config.toml
n_layer = 12
d_model = 224
n_head = 4
n_kv_head = 4
head_dim = 64
d_mlp = 896
vocab_size = 4096
activation = "geglu"
norm = "rmsnorm"
norm_place = "peri"
norm_eps = 1e-05
positions = "learned"
qk_norm = false
attn_scale = 0.125
bias = "none"
tie_embeddings = true
parallel_block = false
extras = ["capped logits"]
init = "normal"
init_std_qkv = 0.0478
init_std_o = 0.0478
init_std_up = 0.0478
init_std_down = 0.0478
optimizer = "adamw"
lr = 0.00207
beta1 = 0.95
beta2 = 0.95
weight_decay = 0.17
lr_head = 0.0109
grad_clip = 0.5
warmup_steps = 340
schedule = "wsd"
decay_fraction = 0.915
decay_shape = "pow"
final_lr_fraction = 0.0
batch_tokens = 32768
seq_len = 1024
doc_mask = true
train_tokens = 209600000
steps = 6397
dataset = "wikipedia_en"
Each number is 500 + 25 x the weight over its row's rms, rounded and kept within 0 to 999. Layers, rows and columns count from 0. Numbers have three digits each. The size before them is the row's rms in percent of the matrix's.

# layer 6 MLP down (transposed), 896x224, rms 0.0666, rows 843-880, columns 168-223
097:523504529514519514467535482521502533506485478488527552477477491500485519526498515478492512495463495491490549467477482513472486527507525472511520546491465528477489461449
092:516510471479480496519506501509499510524502507469507507555476480485506470460485515527521493506492499538450513510528463505498481495482504499483512497469500525518509498492
097:486497491510474486502527512519532520504521491569497475525534447456436540533527570476490502534499510431477505479509484489486542515522497526530490482456517530525452516476
098:539490491486503511477516496498489517503451523464452477474558494515503511489478495512489544476516504508499527515504496539499535497516530513493478507461497486507512506470
106:493457477522506469516487506490480480493488497462478470463500506479505525519509525513513513478473524524472488491507532481513542516530486527540493483497509540460494498527
094:505527478532518482502521477482487512520521484553463537492521522501513497501516460515532483539503437478468525510521502504514511474513484486521502484503489511517531470467
103:484534485522511471474546483499526505535523479478484482463461488517495472509505518524527496492529508492492483528501507478500468493505487551447511501541484459503477455508
102:513462518475478507485495480482457491464492530507495488486533506483498508490510502502469475517461512520542524532514488502503504540448524489489541461526546532520473553482
097:488487512463525468477456518478521518506474506536516519504519525495523484476521477510478514500494496490454483475500498483520503494475490522475536488448508522460524508468
096:483545493478505517465460470488537505505521525480504488525540481502466494501483538493530493517505479478508477468498501524550505489537506528504495470467463509539504473552
095:487532516487541505506500541480452543472498529478496565500511513538535487522491554471523501544479474497546508519483467509510496498536528492471501507523492514491505450495
097:519510498512464489516487516494520506497485495485543510524538500505476490505495528519455532471499502551518478510561535479483462486466471475485496517487494525514483532467
099:480535494504521441557509525474482503468500526480533472545475514495530498528496499508507503470506463483485531528468522525473493497515510465481492498459502482492464512449
098:476526511518519500481525495513487556511471486480460530508538476484499512498465495485486488497512512510501492530478495514501494511488554477518485510495462502486500519522
102:535451469474467571511453457499492476521558486504488516451529486528541502528500514512498496528482458521503486472528540480480506464509493484478469483477517512511511530503
104:421535490531497492512517470545488462554474526505495487485466469483464450518490481488490490503455548487511503485486496517487507519527486499495517517543504547498500515517
097:484520489483478527485515520529501544521484472500476560475500505494496496497478503538530493507476510551547534492452481494528486499504520477528495490528477513496518459518
097:429522526465500498543473494468505529504516479486547490493513501450499521514499526500496472497488544482493486512530504524516513488515543466480503494515501543461495504512
104:473491495512504497442506525516477491509492473485413518494517490543493472496440482506512493507493506492547499506496504497536489501468503516483471512534535501495524480522
102:494544504523517488479519522483528527526493498468477472488484498501455502566546468479493489467517526465506464512473506530452504495520476467508525509510564471505503503540
099:516494508499500546512512538504555451460484581468515507508509511553471505489453479495445507461486495540451511510533477513537497501545507509496480516490501490479483536500
093:499526521536489548518532484534533502539476521502472524532522487508476485496514471495477444535504481478500524556502524505496492558476523493497481468520501491466525509508
103:509457494491531442498479484530532468493438528464506497518515485550488479559520508471494482488500511497481522494518528492489464498524480473522465484502568541509491452479
098:498495490486487535532507536505487475538539523467512529507484495515504513546483511524497513477512500508484480501530475518540544505504517491469485528470522491481453472483
104:506485517459533498495537505472486535511506578479492498461538531463475522492507474509519470521497503510457470536519510497490476499447513502493508492547516481467525481477
100:471509530473502544491522542522499559482504506504513512508519493501492453488477487497489515530498502516517529486490494523497459481524500484472527491513494522489461492495
096:517500503509554488534485514536486488517520537472480482500504494475506496516520520461485516479487508453480472491476497483463472507440498568514551460528488516466528472466
106:479487518503503514504487517458482498523528550527529512532458500520490508495512520519489457496502499473553477514462496511489464507469485480507520500477531539483497506475
098:516499482501512494486483519484478495501486484518508508524535480521475503447506495517528449504509507509494491470511478490497500407472582466547505511498475481498524454514
094:479481491485561521496480545532511520471513477489498495478523509480509493481473469484552500483468522478525471464455477532493507467509500510482492476523506505502536457526
104:465539489481484469477505520475544515471505551508533508550488457528512491507479507477487504522486508563496519493495526499483506489499495512506477524479480552526535469512
102:488513520523499493532524449518496533488487522508479499489520556486507511470493499498508504499487426502547497489517505479526494518524520502553519491479504515502495510490
102:522476496487535546511472513449510458500509565520533491489499495529520544545549523501503496473509506484456510458514538453526499455489535487530492502505547460526525532487
100:493446453498503531512488491472464482485498486504509520498491510476531492456524483471506479487486453495510528483476449535512494451506523510528490505486462490534490512433
096:534503519473475525501519510477524482450535485503547456495536515518503531501494521492484494484507495502430500499483534494489529501484533488501483511485474484492502493493
101:514482508476490516510499516500489477550475477527480436461481475511508519522492511476491543527490490491443555495524467532525510519500481493485511448462474508519529507499
095:466518495525548477464538522480546513507493525470503471488501520497458480497516481500461500480428521500505516522511476500497497494519481513530507488498532507463490493430
094:475476511505486527482472505507515462466539480497524474513455503511448504508543467508546475540514501503509536479502475503533522521499424535489517512478512491509565528479
# layer 6 MLP gate, 896x224, rms 0.0708, rows 844-881, columns 168-223
096:456524539511483487508455472486500500530512488521487517463471505508523511547540529465457483509528456460499513497498519510481471487520507478482492469512476486480539550534
097:518517508539510479501515501480474522520504496498522508442511493455493483467464521485512497474447502523541488514523506499528474483481488481508498498509478493510522478470
102:468501483549501545488532474482486497509515472509517459518443485494496465458515480509528491543494506505486522466460510514510516462485463510489511523514477446506491453487
104:453510531484500464584531494504482506480464482502511486523477512523507476455484513501483488460533521496500508501514482534503506513516528505456494526474467535476489547515
097:470468485520518480514487499542472492518480501510493487518531484486498476495496468471504495483558500518503469493511490475485439495500526536511476489510504498444479479492
101:494515532518517512492490532496510505526497528447472482483534558479467479506533459449494500513514496524519498497532458530504557473486530455522479496449481472487488495534
103:510471560458479494533465494506526502499530443496469484498490489504518532480548465495544487530517501495534513413505520503476471514493535505457545490521524472511499560521
094:516502540498454555533495530493481494461513491484493503510494513468515511525497506528552497474486502490498517488478504470538496555507520500490490516519508527515521527519
095:483473522499485468510516505511478495494516472532494502442415475501475505505489452486454495464559493514513489509467483497455488498477454464455497491499506475472492534500
090:447489521542494511539540489531505502488472496516469474484528533461502501515478498510521527468503532529465522497464472509524512508514517527510502498498474488479488475514
100:498503461466476498509484496514467539510541491497509483463492500527528492498494469504549475508498473458458518465494450527485538564483566504496477462490447503482501501534
098:481466474480480509475492475493469502514502506503490504532492516480501492519487499479468501475520525461488520531479523469473502468503468466523502501504506527485437490485
098:517484462440508472510475491482524482498550503493478461465520488500507532507540497491504487475497521463503495501479493458531483472498503497444501568532451497529458508494
099:472528529530493509536516485451456479489487464528492495523503490530514471470522495475508491532550496500518504488488498533522469515499511528480520475465505472477505535486
108:449534482509500509473536512521452500499512529491557505569481506506488507498528482540488490515482475446530522500443477482509456507481485522505489508454494459476515517501
094:532503536536528461483560472440483480509487507540447471493480490524492495504510503499511509505556490494482464507498499523518443440465452541470476497454519481518453508469
097:569496490526519490498545476541508491529487504491485504491483520538516515529509524484541511455521491540519520501494497527501456487525500503501515489436497490519511496473
112:418448501532516491485503499513469524530491476476500494473497449504512450444487468484480486508482527485491498506478491510517510530487488488516470492531532499516511453490
102:449472496490480490479476478541484505518545500545455480540476490551509555496502518493485491514490494456498462508438490484490501484525514529496510475461493498520478512502
094:458533470487470485498456469506486511541526457522533495518508481498531511503532494524471499487532487478487512514527524540474480524483444493513517453481517510515470511491
093:490484460464551491480479505494541515471568533463502551474513492496494493534516507497506496485496497514491489473508495507481513528524540434525504522508506490434506482535
107:506492516501493480504467480543478459499463532461512529498508468499506463524497512456494489494462476495521511481559535479454480471515449492477498461454514494483529500493
097:461501518485495496463486471515526500504466506558489461504505471496506515469557478465523506487498543488480514462505505488467490468497488484521535506510503472570549523495
102:507518500525477474528447516508508476490488461483514548492519489464518472467516439503521481518488495552542544474496555475503479563513510483506487480479498525514490488497
100:534506522511551492471493500487512487513511500510512499484490508507481519524547524477503478502492477507506504517528498474528528517525502473521518481502468484571532500464
094:487485470458429468526517499485485499505506500520470523496494512531484531514500482528472477530481501522494532536488519570472504484508502482481509505515497530538485494465
099:531490481502544504454487536482468485542516552524456499539490498544516499528492520528500475483530479482496476519466537471508425488524480506517504486463538460454505510491
088:505531521527499528483524477490505502533469480511491444484500525514445454547480489473489477468558515491519497462484531541484502469513488494498479486496524489489510488506
101:502443468514494515521544530475471478513509467502467488510495535493456490541514488486476523492517505512490522502528514488516499494502486499514475505468526484455482488490
112:518542515489510501484485525522538508489484518501463466473502488474484519514504537441470483500543467492548530492498477517494509527520526537500458507495528493489459520534
096:482526490438472521480466491483480440496510491517501475481504519445477481472480528477492478531510485509529493473467493481496482492512543481501484482515488513495523534496
098:474456495478569517546504484477504516469503530497491487489503555496518481448480500524507497475478491489513521492551511463519509512499503540444508523522483497511552478544
100:512551504498537501514527499467524482501478499529471470541479468492472493478500494449503507495517498501507475510525495495488523484511469512448496499479476484485483511518
102:509524471448497489498444483516537502507504483534530452501521487486505546500479565492477490501543468481490503505496469507537530503476512481493534481409476522505486507510
096:501503489512506492483494436540504422527517491538469471509464477497525521492549465468535487487496477514488524461476493523491505450483494469537524457485501533522499471482
101:498447519480521452511476509498551543496484534505494528485512518482467491536507522519479474501502509530545494485498498471482512516541500504536463499513488510529497544539
090:533530466510530493514521489496531483506516531490514462469524516492425487467486562477480535516457518512452513487496474503505485496509436474537519461483530510454513483490
109:487481535508510485490464531460461481501543498532495537519488481522503500534485534522499459469525510496519474492445480501526472518492561558502545525458517507491550534537
# layer 6 MLP up, 896x224, rms 0.0683, rows 844-881, columns 168-223
096:475491485524537501546491451472476477481503504567486573491532507446484484525502479511500486475519484481512512484503530502532498499513474485486482486494498530522547510519
095:471522488477496520452468501523470468518456481485491520523493515521548542462497439505503494458532480523526541532482507459490472484477517542484501558547522517500513512536
096:454523544530517529499514499486468516500492488524558538480464472476531503496483497517527529523501477521511500463512507533512527528519509507517538455494552476506485520487
106:560477518499504469491481500491484515501482493506514527499489533493512499467528493520526494519540549466541453508512488513490453479489503516439510496466500471526549511469
097:452500492515456517508450486508512498508485539482537473515544469521478521454489535489475502492550520508492487521533494513462487496503495504474474483473513492449481488503
100:451506485498495521512490474531473524482524503462499499532503517503520450507511460528469538488494527489480495497481471537516559513459517502490511490500491523495503480492
103:490543501493489465481521437544532510508492486466484493492523498567499516507526457482517505504509536515500530471496500489502497503457472501484517457505533504474476499489
097:533487553551518526508514498515451452497455502481481477480506507483500492466453526501555494547490506466514473524474501511463499508540512487524478498511501525531515487503
091:528472463515493511544532482532473518508517493510559490465465492480523499486485467536537500473530523510506510505484530487534539505479516493485520515503549526538479507489
094:527476493532526525509507478514503469537513484511496493485502528493473452487511470508506484515504475489471493477523491512453519512449496521486493532430511515493554453499
100:494517534529499518497511523478496512500526516497470499467507463508556483493492482471537507479499487443504500509509476509526516476531509496466475511517509510507470497501
098:563500498456463509460459480527521496493515489518501505462528476544477532509535503534539462532519470567511496459507508530534487470513518532466502512491469538527550527529
094:472482482444508498494506477525545516521521540485515500501440492517523492522496492532521526499525465545495506502472467448542504491485470521515505534467520505489491519500
103:464528490550468504537518507461498481493509502479475496509507521515542496501531500500514507529453469527486482492491479538519458520500533494487504534500486491459530497481
106:536506512480517529537525502470516527517476525510515500498485509492500517522501481514584483493459481470469496543475518507510468494536547491519487493480497485490497514542
099:500545501526499482461509502454445460510510495483467478477513501496497495493475457535500527504486535520543530493510478481517491553478508498481484455468559476505476486476
095:482465531518504523503485470467539521486502506500505531492515475520527511502500482522520510515546511473501502531466515556517527497515461520476468474517517431524507490468
105:485550504503471456518495462490495496511515516525565479492550461520470544502536496513473508507456510496467494494517493482531493509488520499518483501536494508483495496537
103:480472549481498466512505496517505510514477508484494465511498483515489514463491498491480495506516489483456535499562492498492495489511484525535490468512473460486466499486
094:476477499500506495528508501462496468486521478532482508519521457482517451504526505525493510558492466483549479466487512494469475524509511482493489498595491499554504537464
095:494494461489527476481501544534478470467532470497485517475500514519528457534492517488518490450500485487501489457548479541515499446521478491481484477503507532535487524557
100:467492469500489494466507484542538497485507500487506471504530481546493525496535485483484485482496461506511531475495484495521483503456536541512505513468486474503510515493
099:503526485474488501479521483490501510504460533500477455544532502481488473466521466502519534501462527490469542498511506483495517514522450473578577525506506487506557508475
105:511517507497482485504500516475471524485496508501518558492486534476503547483492490539517493474558459514501471532514540504473436532505511532547500470520497506461518510506
100:528505468529487514543486448537529487489521515530530506497483537470498500513511505504532517513524486501472501516518498531493485499512533516490502453452478498526538504499
093:528503503495474522475464499496484457516522485462510529526523497504511481546466490550520520491493465515472487547532462501477490536498467522515521520490481474482503511506
103:491488521464470487496504509475485476476560528501506509532540532469499505474556480550508494529514478471498447478524526530470514530488547497482533492559474508500491490486
099:500517462513563502479440487518452536510500483513553453490482524489503449446502488486499523531496524458492507501506518513490477457477544467506559483506544531531534444493
095:501519478554463507468518527486499511485496509495477470490495534548524483465486521522477483512493499556494558563503500484498482497503490508484467519498521530538493459488
107:522484460479505527477539458505495534459495540481456498518541426467476484476491478519489495505523463520517509487507481477541520507510459533500484466482498533492523466510
099:511488511494519527506487464489494489478529486511504500482508481472494469526486474534490504505493532487502480536497504490511537487493546500487478513503515521457506450501
098:455512569498481479514519474509512519507518435522528532520512485464519475531452487515522508530479516512459516489459493524524514495549451525506484518479488547506469499470
101:533532497503500473424465582526501524507483512538515488496536486484490500502478486501508508531510566517489533532463521475523467548469486481481507490470508482490503486504
096:510527503515481515538528482478502513503485500505467544546432471454485479525517462468501508526480503508519508503516490482466500520533489501517481508513481512468550548499
097:549512418498484544505503529520501566506481503480512450519530545491463516534516543494510502498490499502516511496508508457482479524455526502463532492504469495500504518575
100:482513522511479512510469534519501514527490462512468506517476497520548504471493481540525527507485507510510535492485545466540469508475511534539526507435528507500500511510
093:522521456487495453538506492475488520536448503508470523491515493491505474474486545523446475459486485511501463502503544502479523521486541495464467510525516487463449493484
113:518521542496494487489467471521464497509543506483523557510471479535521516444482533523477500505498507481483492477503469499505535492500522511473494505469474528483480513471